Part of a small language model's weights.
Size: width 192, MLP 1536 squared ReLU, vocabulary 8192.
Architecture: RMSNorm before each block, no position embeddings, no biases in attention or MLP, untied embeddings, normalized queries and keys, ALiBi, local attention windows, value embeddings.
Training: a variant of Adam for these matrices, 182M tokens, 8025 steps.
Each number is 50 + 10 x the weight over the matrix's rms, rounded and kept within 0 to 99. Layers, rows and columns count from 0.

# up: layer 5 MLP up, 1536x192, rms 0.111, rows 948-983, columns 0-95
# down: layer 5 MLP down (transposed), 1536x192, rms 0.095, rows 948-983, columns 0-95
up948:50 53 41 68 58 42 52 64 43 62 50 58 49 56 49 37 35 50 63 66 55 55 60 65 49 45 37 54 32 44 50 46 60 46 63 59 62 44 48 50 53 38 35 57 50 55 52 55 60 34 38 54 40 55 46 43 49 28 57 54 54 46 45 30 60 52 57 45 50 45 53 48 24 53 47 41 41 70 64 35 53 61 51 43 39 30 50 50 49 50 42 47 70 51 47 60
down948:69 50 59 51 67 43 54 60 47 50 40 48 53 47 34 47 56 38 52 54 46 61 45 44 42 47 57 57 37 51 54 56 32 58 42 24 44 54 50 53 33 45 46 59 26 51 47 50 44 62 54 42 41 50 60 51 53 62 42 64 53 62 42 55 41 46 49 56 43 36 34 44 60 30 54 40 50 35 47 56 40 29 37 64 56 37 51 54 60 64 45 62 44 61 53 60
up949:68 60 49 36 44 64 62 47 52 46 32 60 44 67 46 35 48 57 51 52 55 59 54 51 36 43 57 41 39 43 50 54 46 52 56 56 50 50 40 45 59 38 44 49 46 46 45 52 70 68 60 67 60 44 67 31 48 40 52 58 39 67 46 38 56 29 43 76 51 63 57 45 36 46 36 41 47 49 71 50 48 49 61 53 42 46 59 48 46 58 41 50 72 49 44 41
down949:52 40 58 64 50 60 70 67 46 56 49 60 65 35 67 49 50 38 68 55 67 58 69 55 46 51 65 53 55 33 43 37 51 51 50 36 41 62 53 39 53 51 48 45 45 37 55 44 47 38 58 53 62 46 49 45 55 31 82 59 69 48 47 53 54 50 48 52 36 43 64 47 60 36 58 40 53 46 54 46 47 49 51 49 30 50 59 48 64 54 45 50 52 67 65 51
up950:44 31 56 52 57 49 32 44 58 56 54 55 31 48 56 33 40 48 65 47 48 57 50 50 37 47 54 50 39 51 56 63 52 50 44 54 53 67 40 51 44 59 41 51 41 59 50 47 45 56 53 53 54 43 34 42 46 57 42 50 51 64 47 32 58 43 51 61 52 68 57 47 66 41 53 52 62 49 58 50 49 57 41 44 46 34 49 50 34 66 45 58 71 70 49 74
down950:57 55 53 61 62 51 76 57 41 40 59 56 51 37 61 51 52 45 41 42 38 52 43 42 47 62 72 58 48 43 60 56 71 64 55 48 56 42 48 63 43 35 57 46 53 48 59 49 51 43 61 38 54 52 47 56 53 59 40 45 77 49 65 57 55 49 46 48 67 42 48 45 39 66 48 45 44 64 47 41 66 47 52 64 44 44 58 47 68 41 48 46 45 54 60 31
up951:55 60 42 48 39 50 55 38 74 66 66 63 40 78 30 42 38 54 39 48 48 38 38 79 68 41 42 28 49 65 30 69 63 50 53 45 82 32 52 53 68 33 54 47 45 49 53 44 51 52 37 39 44 51 50 55 54 44 40 49 59 55 66 37 65 83 37 50 44 43 54 42 35 30 53 49 57 58 45 35 36 54 56 39 41 37 46 45 73 57 50 56 55 53 52 36
down951:39 21 37 38 45 40 67 12 57 56 47 70 60 52 39 41 30 47 38 46 41 46 53 45 49 38 52 70 61 69 47 48 45 47 66 42 45 55 38 46 45 12 62 55 54 50 39 41 51 46 51 36 47 87 67 46 41 36 38 38 61 59 49 56 67 52 39 39 60 57 17 49 43 49 59 50 62 50 44 60 49 43 49 52 42 35 61 36 64 55 46 53 49 51 32 60
up952:32 42 44 49 43 50 48 48 49 63 51 52 45 47 44 61 46 48 58 61 40 46 41 59 64 42 54 24 33 66 36 52 46 39 54 57 49 40 54 36 51 52 51 57 36 57 67 54 44 44 62 64 57 66 45 40 48 32 45 54 57 39 72 52 59 56 63 52 66 54 48 44 41 56 61 51 42 47 59 46 48 44 55 43 58 63 69 60 44 54 35 73 53 46 57 46
down952:55 38 48 53 56 63 53 56 38 22 72 67 42 28 41 58 60 51 43 60 54 50 64 42 42 44 48 51 44 48 57 53 32 53 67 56 53 42 46 51 51 55 37 42 34 50 31 58 76 67 44 42 72 60 47 38 41 38 60 58 55 51 49 32 79 62 64 57 46 41 42 51 27 55 43 50 61 69 59 58 55 42 46 55 71 29 43 63 59 48 46 60 61 39 47 32
up953:48 40 54 57 54 43 54 39 65 48 51 31 55 71 50 49 67 38 59 46 55 42 49 64 57 55 48 39 50 46 51 70 51 61 51 50 48 48 45 51 52 58 43 56 31 39 46 48 47 48 54 39 54 46 43 62 45 58 51 43 58 49 41 48 49 41 58 58 38 52 36 49 63 46 36 43 50 48 69 49 55 46 60 55 38 39 41 58 46 76 54 64 44 65 39 74
down953:62 60 37 49 67 39 53 50 42 43 53 54 46 48 36 49 40 39 45 48 50 33 48 59 56 51 60 46 62 51 51 62 60 39 57 39 60 42 44 46 49 42 50 48 48 54 63 59 46 37 49 51 67 39 47 45 53 57 37 59 69 53 43 51 53 49 47 15 44 57 46 57 49 46 30 42 44 44 51 42 60 53 45 38 59 50 49 62 44 36 43 46 50 40 38 51
up954:58 41 50 50 42 41 40 49 72 58 55 53 48 58 41 51 60 66 65 48 50 43 33 64 62 46 65 50 35 47 44 57 52 52 50 47 70 65 49 25 53 46 42 49 56 38 62 50 37 43 52 49 47 38 61 59 48 63 58 58 49 42 59 29 55 48 57 58 44 45 53 40 47 43 51 55 45 42 46 44 50 51 38 45 67 68 55 52 50 43 47 49 43 45 42 66
down954:59 44 55 41 62 41 61 40 43 37 49 50 43 38 46 36 51 46 39 49 55 47 69 56 47 58 46 45 67 43 59 59 53 51 53 40 45 38 47 61 55 37 68 37 49 61 49 47 49 44 65 50 40 48 54 18 33 45 46 34 57 63 44 60 55 56 46 40 62 49 44 49 61 53 40 49 50 42 51 48 44 52 52 34 51 55 57 45 42 50 45 64 52 62 45 60
up955:51 37 72 74 30 52 22 54 51 47 52 47 53 52 60 32 43 47 60 51 68 50 73 61 26 46 59 44 49 50 47 62 60 51 41 48 54 62 32 44 52 58 33 57 42 67 49 49 44 54 45 59 48 55 55 63 62 58 37 40 34 44 48 51 51 41 43 52 58 56 61 49 58 50 33 39 72 48 52 57 47 68 55 51 35 44 50 70 65 64 40 55 36 55 54 35
down955:35 32 33 64 42 54 48 66 31 44 44 55 49 48 26 34 57 66 38 41 47 54 39 49 41 57 54 70 52 50 44 33 30 57 53 45 53 42 34 35 52 57 53 49 61 38 44 47 30 54 30 47 52 51 61 51 56 47 61 50 47 64 50 49 69 48 40 42 46 41 61 40 53 36 46 58 52 46 44 44 53 59 69 51 42 66 70 57 59 36 56 40 65 59 65 53
up956:56 59 54 42 48 50 37 40 59 51 47 44 57 52 47 49 48 25 43 51 50 45 62 61 50 55 53 39 64 60 56 59 58 53 54 51 51 59 55 63 57 58 54 36 38 27 52 44 49 52 47 59 61 66 23 47 61 48 50 50 54 50 62 44 45 55 71 48 42 46 69 36 63 49 50 56 73 64 67 55 44 69 65 60 50 53 40 46 37 70 51 58 52 73 60 53
down956:76 28 42 56 52 55 57 43 57 51 46 54 49 64 23 49 46 51 50 41 49 71 52 56 49 45 40 49 59 54 47 37 47 50 70 41 58 46 25 49 52 50 38 47 47 47 54 57 45 51 39 48 59 53 59 46 28 41 36 41 64 50 47 54 55 32 57 45 50 47 35 54 34 52 38 58 56 64 44 59 58 47 57 57 52 40 49 48 59 51 55 60 47 45 47 46
up957:51 63 45 37 54 50 68 57 52 51 55 46 43 46 56 52 44 53 61 49 57 52 48 50 43 53 30 30 67 64 43 29 60 40 36 54 50 44 41 63 53 65 63 45 46 59 50 53 22 47 72 62 45 54 41 50 45 56 45 56 38 59 45 48 44 66 39 59 45 41 49 58 48 54 55 59 51 48 52 57 53 46 45 56 48 58 44 45 64 69 32 60 57 58 49 51
down957:51 59 50 45 50 48 39 57 41 50 39 59 44 46 63 35 40 45 56 51 43 53 38 37 39 47 64 68 49 49 49 63 37 33 66 57 53 46 39 64 45 48 41 59 47 48 36 37 68 48 63 50 60 48 58 57 55 30 51 46 56 48 52 72 39 44 37 54 64 61 53 48 29 44 38 58 55 46 49 50 52 41 43 48 34 41 55 41 51 37 62 48 51 46 48 48
up958:58 54 48 59 40 40 44 49 49 46 44 42 54 70 31 49 32 44 33 48 42 58 59 56 26 45 52 57 42 51 46 53 73 56 52 57 51 60 63 53 45 27 44 51 42 57 38 58 54 42 66 52 40 49 58 37 42 49 46 38 46 40 53 64 49 53 35 57 47 54 31 66 56 41 62 40 48 51 48 41 41 51 54 52 45 60 50 54 45 58 58 59 35 61 47 55
down958:57 55 54 40 51 50 51 50 41 67 46 58 63 42 32 62 60 50 41 33 43 59 60 52 41 49 51 48 55 48 50 63 53 52 56 34 47 52 44 44 38 50 39 24 52 57 49 38 44 49 42 46 62 39 44 45 43 35 42 62 47 48 50 46 46 62 41 33 49 31 54 43 47 45 45 56 54 34 48 63 47 63 48 42 47 36 49 44 46 51 53 32 54 59 60 47
up959:43 47 46 59 35 52 48 39 46 67 46 36 44 69 40 40 60 56 40 59 65 44 51 49 59 55 40 51 32 51 54 40 45 47 41 52 57 60 53 54 47 53 40 54 44 62 63 66 50 43 60 48 39 57 40 60 43 34 51 54 46 31 49 57 50 41 60 48 35 63 26 49 53 38 43 46 58 55 51 53 52 53 49 43 36 48 63 62 55 66 46 42 32 32 49 39
down959:46 52 51 47 56 53 45 55 65 55 45 50 50 52 49 40 42 31 40 56 45 38 62 53 39 51 58 66 50 61 64 67 53 52 47 31 46 42 54 50 50 43 57 45 55 41 68 50 56 39 62 48 59 62 54 30 40 60 50 41 45 66 60 42 41 57 32 62 52 59 47 43 58 53 51 62 34 50 55 47 40 59 47 69 48 47 46 56 40 51 51 51 42 61 57 63
up960:48 40 60 72 56 46 39 40 41 45 28 47 52 43 34 54 62 50 47 51 48 48 55 42 56 50 69 55 53 50 48 65 65 68 55 57 65 66 60 49 50 42 32 51 36 58 59 46 56 43 61 61 48 43 59 49 57 42 23 39 42 47 45 43 47 45 50 46 56 56 67 43 43 58 23 46 63 70 40 44 60 57 53 49 41 55 65 43 49 49 59 47 53 49 38 48
down960:59 47 45 51 48 33 52 54 44 46 33 54 59 26 30 63 38 57 63 50 36 57 70 60 58 56 57 49 50 51 49 61 45 40 38 50 52 40 41 49 61 46 58 56 33 46 43 51 42 61 52 53 37 63 47 38 61 37 59 54 47 43 62 47 78 50 47 63 60 51 32 41 49 48 39 39 43 45 44 60 48 56 68 60 59 53 62 56 36 32 73 45 50 51 51 58
up961:57 35 44 52 44 43 59 58 68 53 54 54 46 48 50 49 42 48 57 55 46 43 51 64 27 48 45 48 51 50 51 51 82 63 46 32 55 72 37 53 46 66 37 63 46 40 52 34 41 50 21 53 68 51 36 64 59 30 39 47 52 69 50 25 43 48 37 51 47 50 62 44 63 41 54 47 54 65 63 34 54 61 46 42 46 31 25 51 45 52 57 65 38 56 76 38
down961:61 32 59 54 54 51 50 51 43 50 52 42 53 55 53 59 58 50 48 48 52 54 38 46 65 54 60 52 19 37 50 47 47 59 35 56 55 46 37 32 53 65 63 71 46 60 34 57 41 57 32 43 30 57 57 60 30 65 54 54 64 45 44 32 65 51 55 52 58 51 48 48 49 67 40 57 45 49 53 42 50 38 54 58 48 73 55 65 56 36 51 47 47 59 52 62
up962:54 33 54 47 41 57 45 50 28 44 45 53 41 59 35 62 54 42 55 49 49 48 38 48 48 34 51 40 24 56 30 60 35 60 48 55 47 51 55 63 53 34 27 58 51 45 65 47 55 29 36 30 43 42 17 47 61 37 34 55 48 45 52 48 45 51 53 74 57 62 27 57 64 51 43 44 79 58 73 38 63 51 54 60 36 41 33 61 47 50 40 54 54 62 27 61
down962:52 64 46 52 65 37 34 73 47 40 57 51 50 55 52 72 50 59 71 30 32 39 42 48 53 42 67 55 44 63 50 53 48 54 53 70 37 48 52 49 44 23 37 56 47 62 38 59 44 46 44 42 55 52 44 55 50 23 38 62 61 62 51 38 41 62 67 47 51 33 28 48 46 61 67 51 66 34 63 59 36 56 48 62 38 45 32 60 61 49 60 55 49 42 66 56
up963:41 50 39 42 53 32 46 65 41 57 67 47 56 67 39 51 57 58 63 39 53 58 34 64 61 82 61 60 23 48 40 44 55 58 43 53 49 48 60 62 29 61 55 51 45 53 64 57 61 37 49 52 43 53 51 61 57 51 48 49 21 43 47 56 66 45 46 58 50 56 59 51 23 55 67 24 35 61 46 43 39 47 56 60 54 66 64 59 51 45 32 46 56 33 49 55
down963:51 52 49 35 71 55 52 64 49 31 64 47 44 50 48 40 68 50 49 60 41 45 51 44 47 35 57 51 55 50 48 51 44 47 69 76 49 68 41 69 52 40 44 61 69 49 59 67 52 54 38 37 50 47 42 68 50 27 34 45 62 52 43 54 63 42 54 37 59 39 60 55 56 55 46 66 65 46 57 47 46 53 48 64 53 55 53 55 42 34 54 36 59 34 65 40
up964:61 49 44 52 33 54 57 62 56 63 48 48 49 49 44 56 57 32 53 42 54 47 36 44 46 45 55 58 39 60 46 46 62 53 55 51 50 47 65 48 47 41 18 55 47 34 69 65 45 28 61 43 53 58 48 48 49 48 49 43 32 60 81 42 48 52 50 46 54 43 46 46 56 48 42 47 52 62 64 40 58 56 55 42 45 48 54 40 65 39 57 71 45 41 45 45
down964:47 69 50 39 57 64 48 63 40 50 65 60 46 39 59 50 49 44 50 41 50 49 53 56 56 61 47 35 46 38 41 51 59 55 40 48 48 39 53 53 42 49 56 48 59 46 50 49 48 43 60 67 58 46 49 67 54 60 53 60 48 43 58 47 53 29 48 50 55 62 54 48 54 49 62 37 46 66 52 52 55 50 47 58 52 38 22 53 47 66 62 65 48 45 61 56
up965:44 56 43 43 40 39 43 43 46 51 64 44 55 40 38 63 62 30 73 50 46 46 46 48 41 41 50 39 44 64 35 56 53 47 65 38 62 49 42 56 44 40 71 58 46 44 64 51 52 50 47 39 54 55 41 51 60 26 48 52 54 32 51 41 54 56 61 62 69 45 42 35 46 32 49 49 66 70 47 31 46 58 43 55 51 48 37 54 78 46 43 39 52 50 54 43
down965:43 50 48 60 53 55 47 51 78 42 43 46 50 53 45 44 48 53 47 44 56 56 38 61 56 47 52 25 56 45 51 58 51 37 54 65 51 35 50 46 48 56 44 57 39 47 56 54 49 59 30 46 55 44 44 49 44 50 36 62 75 58 61 25 59 32 46 35 66 39 28 40 54 38 48 41 58 66 81 54 46 33 70 44 41 43 41 48 56 47 54 44 51 43 78 51
up966:42 60 47 44 53 58 42 44 48 51 45 52 48 48 53 31 56 45 64 43 44 40 68 66 39 48 50 47 43 47 44 46 38 65 54 53 58 52 66 47 51 74 42 46 51 65 74 53 66 61 39 34 63 54 45 44 48 44 39 43 28 68 35 41 66 43 53 42 59 48 65 70 48 52 51 47 60 40 61 58 74 47 41 39 57 40 57 38 53 57 50 64 51 55 35 51
down966:30 53 60 50 58 48 65 46 47 51 39 59 47 53 54 36 56 51 46 58 39 48 48 47 44 47 37 49 51 54 70 54 29 50 51 56 30 55 48 51 46 44 44 43 83 27 39 50 52 45 51 30 51 38 59 64 67 59 54 57 42 50 39 37 27 49 46 32 57 51 58 56 52 58 41 55 64 40 59 45 46 50 23 43 39 60 44 66 53 48 49 47 51 51 56 65
up967:24 58 39 47 60 53 44 36 51 52 71 50 61 54 44 50 45 42 59 75 55 56 48 44 60 50 46 57 42 52 57 45 60 60 54 58 44 49 51 52 44 55 43 54 39 61 42 52 45 54 36 54 43 56 60 56 51 44 66 44 56 48 60 50 53 51 58 55 60 50 43 44 56 38 45 46 39 47 58 46 40 52 60 52 46 56 39 55 50 39 64 47 48 52 44 47
down967:59 54 46 48 46 33 59 43 60 52 51 39 39 38 60 59 39 46 54 44 44 54 47 54 55 58 65 29 39 47 46 66 54 56 49 54 53 45 32 68 48 61 49 39 47 42 57 40 58 43 55 45 43 50 56 48 56 52 57 57 48 55 41 41 50 62 61 60 51 42 53 50 50 57 63 62 52 35 52 52 60 58 45 62 46 51 46 42 53 62 55 48 40 47 43 75
up968:68 51 51 67 44 66 39 57 50 45 53 44 45 47 56 41 50 36 35 44 46 48 56 66 48 50 34 48 38 53 44 51 55 52 54 50 50 56 32 52 68 57 48 69 43 40 62 32 56 61 74 64 54 61 48 52 50 61 23 33 46 63 66 44 43 40 31 47 36 31 51 61 57 65 44 58 62 42 57 47 66 45 70 52 34 59 47 59 48 53 42 60 64 67 65 37
down968:69 42 65 52 47 35 38 70 49 71 46 32 42 40 67 46 40 32 58 51 51 26 46 63 55 41 54 34 43 55 33 57 40 55 63 65 50 47 55 52 19 56 53 58 40 48 46 47 31 53 60 47 32 43 50 55 51 61 58 42 62 67 58 51 57 43 39 59 56 50 36 62 65 42 55 58 56 39 53 52 56 53 42 61 61 55 33 73 60 46 46 42 40 56 49 44
up969:45 33 46 51 69 52 61 44 57 53 36 57 43 80 68 64 58 61 65 52 45 52 60 69 36 51 44 53 45 68 37 65 48 62 53 34 56 61 37 32 38 53 63 54 37 44 56 57 53 41 47 58 44 61 40 32 48 35 45 45 58 72 72 61 73 53 55 68 64 39 49 56 47 63 39 67 42 55 38 44 57 52 44 55 28 53 60 45 43 52 58 68 52 56 65 51
down969:69 54 39 42 59 50 41 55 68 53 62 45 63 46 61 43 55 50 38 38 64 43 55 40 57 60 56 63 55 65 56 60 38 58 57 31 63 46 38 55 52 42 41 39 44 61 61 49 53 55 59 45 70 52 52 33 37 73 45 37 57 55 48 41 54 61 46 56 52 63 43 54 55 51 56 32 29 33 49 43 43 56 55 40 39 51 51 52 45 39 70 56 26 53 46 59
up970:45 40 44 54 34 57 28 49 55 44 51 55 56 39 44 47 35 17 37 60 52 51 42 42 53 40 58 46 51 70 42 49 48 44 43 57 48 39 53 61 45 63 48 43 42 56 64 39 43 54 56 50 49 54 41 38 40 46 44 57 45 49 59 37 47 53 59 42 32 59 58 41 61 37 64 57 47 57 51 43 48 40 60 61 64 39 62 31 59 54 63 56 53 55 46 46
down970:21 53 52 61 53 52 49 39 47 41 41 48 58 63 40 61 45 52 61 56 44 51 48 81 43 53 43 47 66 49 53 44 39 29 52 42 48 42 59 59 55 29 52 53 61 35 54 53 48 42 49 36 54 57 45 38 46 51 39 60 63 62 39 48 42 36 49 45 51 39 59 50 70 61 44 51 50 29 60 43 63 55 60 41 39 41 44 49 42 56 57 43 49 42 41 52
up971:45 34 65 51 54 48 42 45 34 50 44 47 54 69 46 46 52 61 62 60 54 48 49 59 55 65 39 52 69 53 49 49 39 56 45 27 49 56 52 53 32 34 53 67 47 67 46 43 44 64 44 44 42 52 42 61 58 30 63 51 44 36 51 51 53 50 55 59 41 56 43 51 53 41 57 37 46 43 43 45 46 48 62 53 44 40 67 53 58 50 45 53 42 45 57 52
down971:48 52 53 41 42 44 57 50 46 50 54 60 54 33 55 67 46 41 50 65 49 46 40 38 42 59 49 56 41 60 31 51 56 43 47 55 45 43 43 69 57 51 47 68 51 44 36 45 58 35 53 67 48 54 58 56 49 44 41 48 56 32 48 63 62 36 45 57 63 52 53 43 51 53 59 74 58 48 52 73 66 41 31 52 60 45 44 58 56 41 47 41 48 58 53 66
up972:30 53 77 50 50 46 41 43 37 43 41 50 51 54 66 35 65 39 67 49 46 54 37 63 36 56 51 53 54 49 48 56 26 36 49 56 69 60 32 63 66 43 48 43 45 60 40 55 59 50 41 55 44 62 55 55 32 37 51 47 59 69 55 48 42 38 56 64 43 68 52 41 48 34 49 57 52 57 49 34 75 54 59 49 37 37 54 35 51 65 67 65 61 66 50 67
down972:61 37 43 56 36 48 49 50 48 41 39 61 49 69 35 25 56 39 52 51 63 47 37 50 39 35 51 32 47 55 45 36 50 51 55 38 54 41 40 55 52 51 73 63 43 30 49 46 36 32 52 64 34 47 47 72 65 21 60 35 55 49 48 60 38 67 50 24 65 40 49 27 53 32 60 42 47 50 49 22 45 48 59 55 41 44 24 58 62 42 58 53 53 63 57 42
up973:53 40 52 60 48 51 22 57 32 45 49 48 40 74 52 51 61 60 50 67 50 66 72 67 65 66 48 50 51 58 41 70 45 53 52 55 46 51 57 51 44 61 47 50 51 50 66 54 40 50 43 57 50 57 57 47 50 31 45 47 43 50 59 43 48 48 53 68 45 58 51 65 51 45 52 60 40 46 44 49 61 50 62 53 58 59 27 58 35 63 49 70 47 53 45 64
down973:39 44 39 53 45 46 40 42 53 49 54 51 54 50 60 40 38 57 55 25 35 41 65 57 36 43 47 57 49 63 56 42 48 57 52 62 68 49 35 58 39 35 59 61 62 49 42 60 33 54 29 49 51 36 45 50 46 48 34 59 36 61 42 50 43 43 41 69 43 58 51 68 35 37 56 75 47 54 40 49 46 65 64 59 67 51 54 55 43 51 36 61 57 55 58 40
up974:57 61 50 47 48 45 44 63 48 59 60 43 55 66 40 35 38 59 47 57 61 39 55 60 59 61 74 40 55 58 49 53 74 56 43 24 48 61 40 56 38 28 34 48 33 56 70 41 50 30 66 62 41 49 46 48 43 38 49 50 50 39 49 44 48 57 42 38 52 56 61 49 59 53 46 56 46 38 38 59 73 51 52 47 61 33 49 39 27 51 42 57 48 49 43 35
down974:59 65 46 39 49 45 46 53 67 58 65 60 67 39 51 58 55 63 55 45 59 46 31 52 48 54 55 37 67 46 41 37 41 42 63 30 40 51 50 55 11 38 44 62 29 48 56 28 57 56 60 64 57 38 70 66 34 60 47 48 55 48 57 45 51 36 54 70 58 53 48 67 42 59 48 56 48 39 56 54 48 50 37 44 53 43 55 59 59 53 35 70 55 58 38 35
up975:51 48 44 43 44 61 42 41 55 50 35 51 37 67 48 42 33 49 50 59 46 55 42 66 38 46 45 50 35 53 54 74 51 48 42 57 56 42 55 29 40 41 45 54 51 72 48 62 61 47 41 51 51 41 43 69 69 48 52 42 52 52 46 54 44 56 69 58 44 51 47 62 45 42 55 50 51 58 58 44 45 46 41 47 40 30 38 64 53 65 50 62 54 41 50 47
down975:75 43 68 51 59 58 47 50 57 47 61 52 60 44 48 50 56 38 65 53 47 52 48 57 55 50 65 58 61 60 55 52 41 42 53 36 44 39 57 57 48 45 42 52 38 36 60 49 35 41 50 48 55 54 46 50 40 47 41 60 56 60 57 43 48 19 51 54 66 59 37 48 53 52 49 40 43 45 52 49 56 50 52 42 46 46 64 29 44 46 38 66 46 68 56 62
up976:65 49 63 29 57 54 49 54 27 49 47 59 46 62 54 60 47 53 49 38 48 45 53 48 64 71 52 39 59 60 45 68 40 68 50 36 61 45 63 39 50 40 32 48 40 42 52 57 53 34 42 34 61 47 35 41 55 71 58 51 58 75 45 51 41 51 58 63 43 59 57 55 55 59 36 45 47 50 35 54 56 53 39 69 56 67 31 34 56 51 63 46 42 59 45 38
down976:63 43 27 45 57 39 38 63 50 33 49 54 52 53 34 47 39 55 38 39 52 43 52 26 60 52 53 45 40 37 47 52 46 45 71 59 42 32 52 41 45 54 37 44 71 57 67 53 34 51 42 52 54 35 52 69 60 55 59 51 65 54 51 44 68 61 49 38 58 40 32 53 36 49 24 40 57 63 47 45 49 46 53 58 51 58 63 62 58 23 62 45 63 30 51 61
up977:35 55 58 53 49 49 55 51 59 50 53 49 48 70 55 28 30 48 49 68 48 59 63 49 52 47 43 63 53 43 40 33 46 45 45 55 50 48 54 47 53 42 52 55 36 37 45 49 65 33 70 33 56 49 44 57 49 38 38 32 56 47 47 64 47 52 35 55 37 42 32 61 49 50 53 39 58 48 45 52 57 61 62 71 52 45 72 34 56 56 58 56 44 60 46 53
down977:42 52 36 48 56 58 34 52 44 58 46 37 39 55 36 44 52 32 43 50 33 55 43 40 59 47 38 33 46 47 56 48 58 39 57 62 43 56 58 50 35 55 53 45 55 61 53 49 53 53 46 29 48 63 48 60 39 47 43 59 43 55 42 57 50 57 49 50 46 52 58 33 29 49 60 43 49 58 47 56 34 62 28 56 63 55 41 46 67 40 48 45 49 75 52 54
up978:51 38 58 53 46 39 61 45 21 43 27 46 56 59 56 35 51 50 53 59 55 36 50 52 27 48 43 41 52 52 50 56 56 53 52 41 55 60 68 55 59 54 61 60 40 40 56 61 65 36 56 39 42 57 50 40 48 44 41 57 55 57 40 47 44 43 64 55 66 91 69 40 40 49 32 56 45 53 54 58 57 52 45 49 37 44 48 54 45 36 42 47 53 32 56 37
down978:62 34 57 64 44 43 43 48 32 55 36 50 46 58 47 58 45 30 32 47 37 58 55 56 39 51 50 48 43 61 65 34 34 45 38 37 65 48 55 48 38 43 35 63 35 42 61 49 54 48 45 39 43 45 60 49 36 54 50 57 44 48 46 41 43 39 49 53 36 44 53 54 47 43 37 53 52 65 54 50 57 57 50 48 41 57 54 43 60 63 56 54 35 42 25 51
up979:60 52 47 55 43 44 48 30 56 49 61 38 45 48 61 59 51 40 54 41 59 51 55 57 54 59 53 50 62 58 45 61 43 49 49 45 50 63 57 57 54 51 57 49 42 59 51 52 55 48 43 52 46 52 38 57 51 55 54 54 65 51 45 51 56 42 58 50 54 52 45 63 57 42 51 50 49 43 40 59 47 52 60 82 36 54 41 37 45 53 24 63 60 53 29 53
down979:35 38 45 50 52 53 68 34 47 47 49 58 61 50 62 43 53 58 40 47 52 39 55 38 47 52 59 53 72 40 62 52 57 28 43 44 41 60 60 54 76 29 57 39 67 51 48 37 68 64 33 49 49 41 52 52 59 46 49 57 32 40 35 74 45 50 56 30 44 62 49 50 62 42 51 70 47 46 48 45 46 48 48 57 38 46 47 39 41 55 45 31 50 39 29 47
up980:64 57 45 52 28 64 42 39 50 53 53 53 51 51 39 46 46 48 46 45 46 56 45 66 45 75 42 40 49 51 46 48 64 66 38 41 58 51 54 56 52 61 57 57 52 35 43 66 37 36 56 63 44 63 49 37 58 57 65 55 19 61 43 41 40 35 52 52 55 44 63 46 49 53 54 48 52 40 42 33 73 49 45 50 42 39 44 64 52 37 47 43 46 55 53 56
down980:63 51 62 37 56 49 44 52 43 42 51 45 66 52 56 42 50 45 44 54 50 63 56 24 37 39 51 58 53 59 51 52 67 42 35 61 51 51 56 54 61 51 54 21 59 47 44 41 41 47 66 43 60 49 37 48 50 54 48 50 54 57 42 45 52 42 52 61 49 68 56 45 74 38 51 57 38 35 33 33 49 58 59 44 44 65 52 48 42 55 31 59 50 72 62 51
up981:44 38 46 63 60 68 47 29 38 52 61 49 52 48 48 43 52 30 51 57 48 41 50 58 37 51 24 58 31 70 36 51 59 52 64 54 44 56 51 42 50 46 50 49 47 59 51 53 50 51 28 53 49 50 46 65 61 73 41 60 44 64 50 30 49 65 50 55 40 57 49 45 33 36 41 50 54 51 55 53 34 54 54 54 42 44 36 45 47 51 46 42 61 44 54 35
down981:25 54 55 54 61 37 59 31 56 50 39 47 63 51 59 35 36 53 59 44 52 65 62 48 55 48 66 69 50 46 56 43 47 56 55 48 52 54 53 55 45 44 41 52 72 37 50 32 60 62 28 56 66 37 33 53 53 38 39 46 59 59 57 63 53 57 52 39 57 58 45 40 38 49 47 46 45 37 35 41 44 55 54 46 42 49 43 60 34 47 52 44 38 49 54 54
up982:48 59 39 51 49 46 50 63 34 49 50 40 37 54 75 28 56 15 32 58 52 35 67 72 53 61 36 39 49 49 47 60 49 47 54 49 54 57 46 51 48 55 41 58 50 45 51 55 49 58 39 59 65 37 51 58 44 34 49 50 55 49 50 46 51 46 45 71 50 71 46 69 69 27 58 44 48 62 46 37 54 61 39 66 55 42 34 61 52 58 38 50 58 53 53 54
down982:65 32 45 46 41 46 56 45 55 53 44 42 40 40 48 35 40 64 36 38 71 47 57 46 37 41 53 38 72 59 34 55 53 45 44 24 31 40 38 61 40 56 63 61 34 63 62 46 57 55 57 47 46 56 53 49 48 30 56 41 42 63 35 53 51 26 43 71 68 47 49 59 52 47 65 52 40 54 53 45 50 39 59 65 50 53 63 51 54 56 42 52 39 65 53 54
up983:41 46 62 55 44 43 38 58 51 55 48 45 52 53 52 43 40 38 60 50 53 33 47 62 62 40 62 49 43 60 44 41 52 47 47 30 63 64 71 49 38 41 47 66 37 39 63 47 55 41 59 46 75 44 40 60 31 43 46 32 37 60 59 68 54 45 42 67 32 64 39 59 43 23 50 46 43 49 65 42 61 65 34 54 52 35 52 58 53 60 51 59 49 54 63 61
down983:58 46 38 64 56 42 66 69 31 60 56 39 45 52 61 39 61 49 34 48 48 34 42 66 59 35 66 49 62 35 76 51 50 38 57 38 44 39 28 34 41 63 65 44 59 56 41 54 63 50 47 47 53 45 53 45 50 52 50 63 36 74 54 42 53 36 31 49 63 33 60 72 64 45 44 33 34 52 45 51 51 48 47 30 49 59 50 65 55 67 52 62 43 43 48 39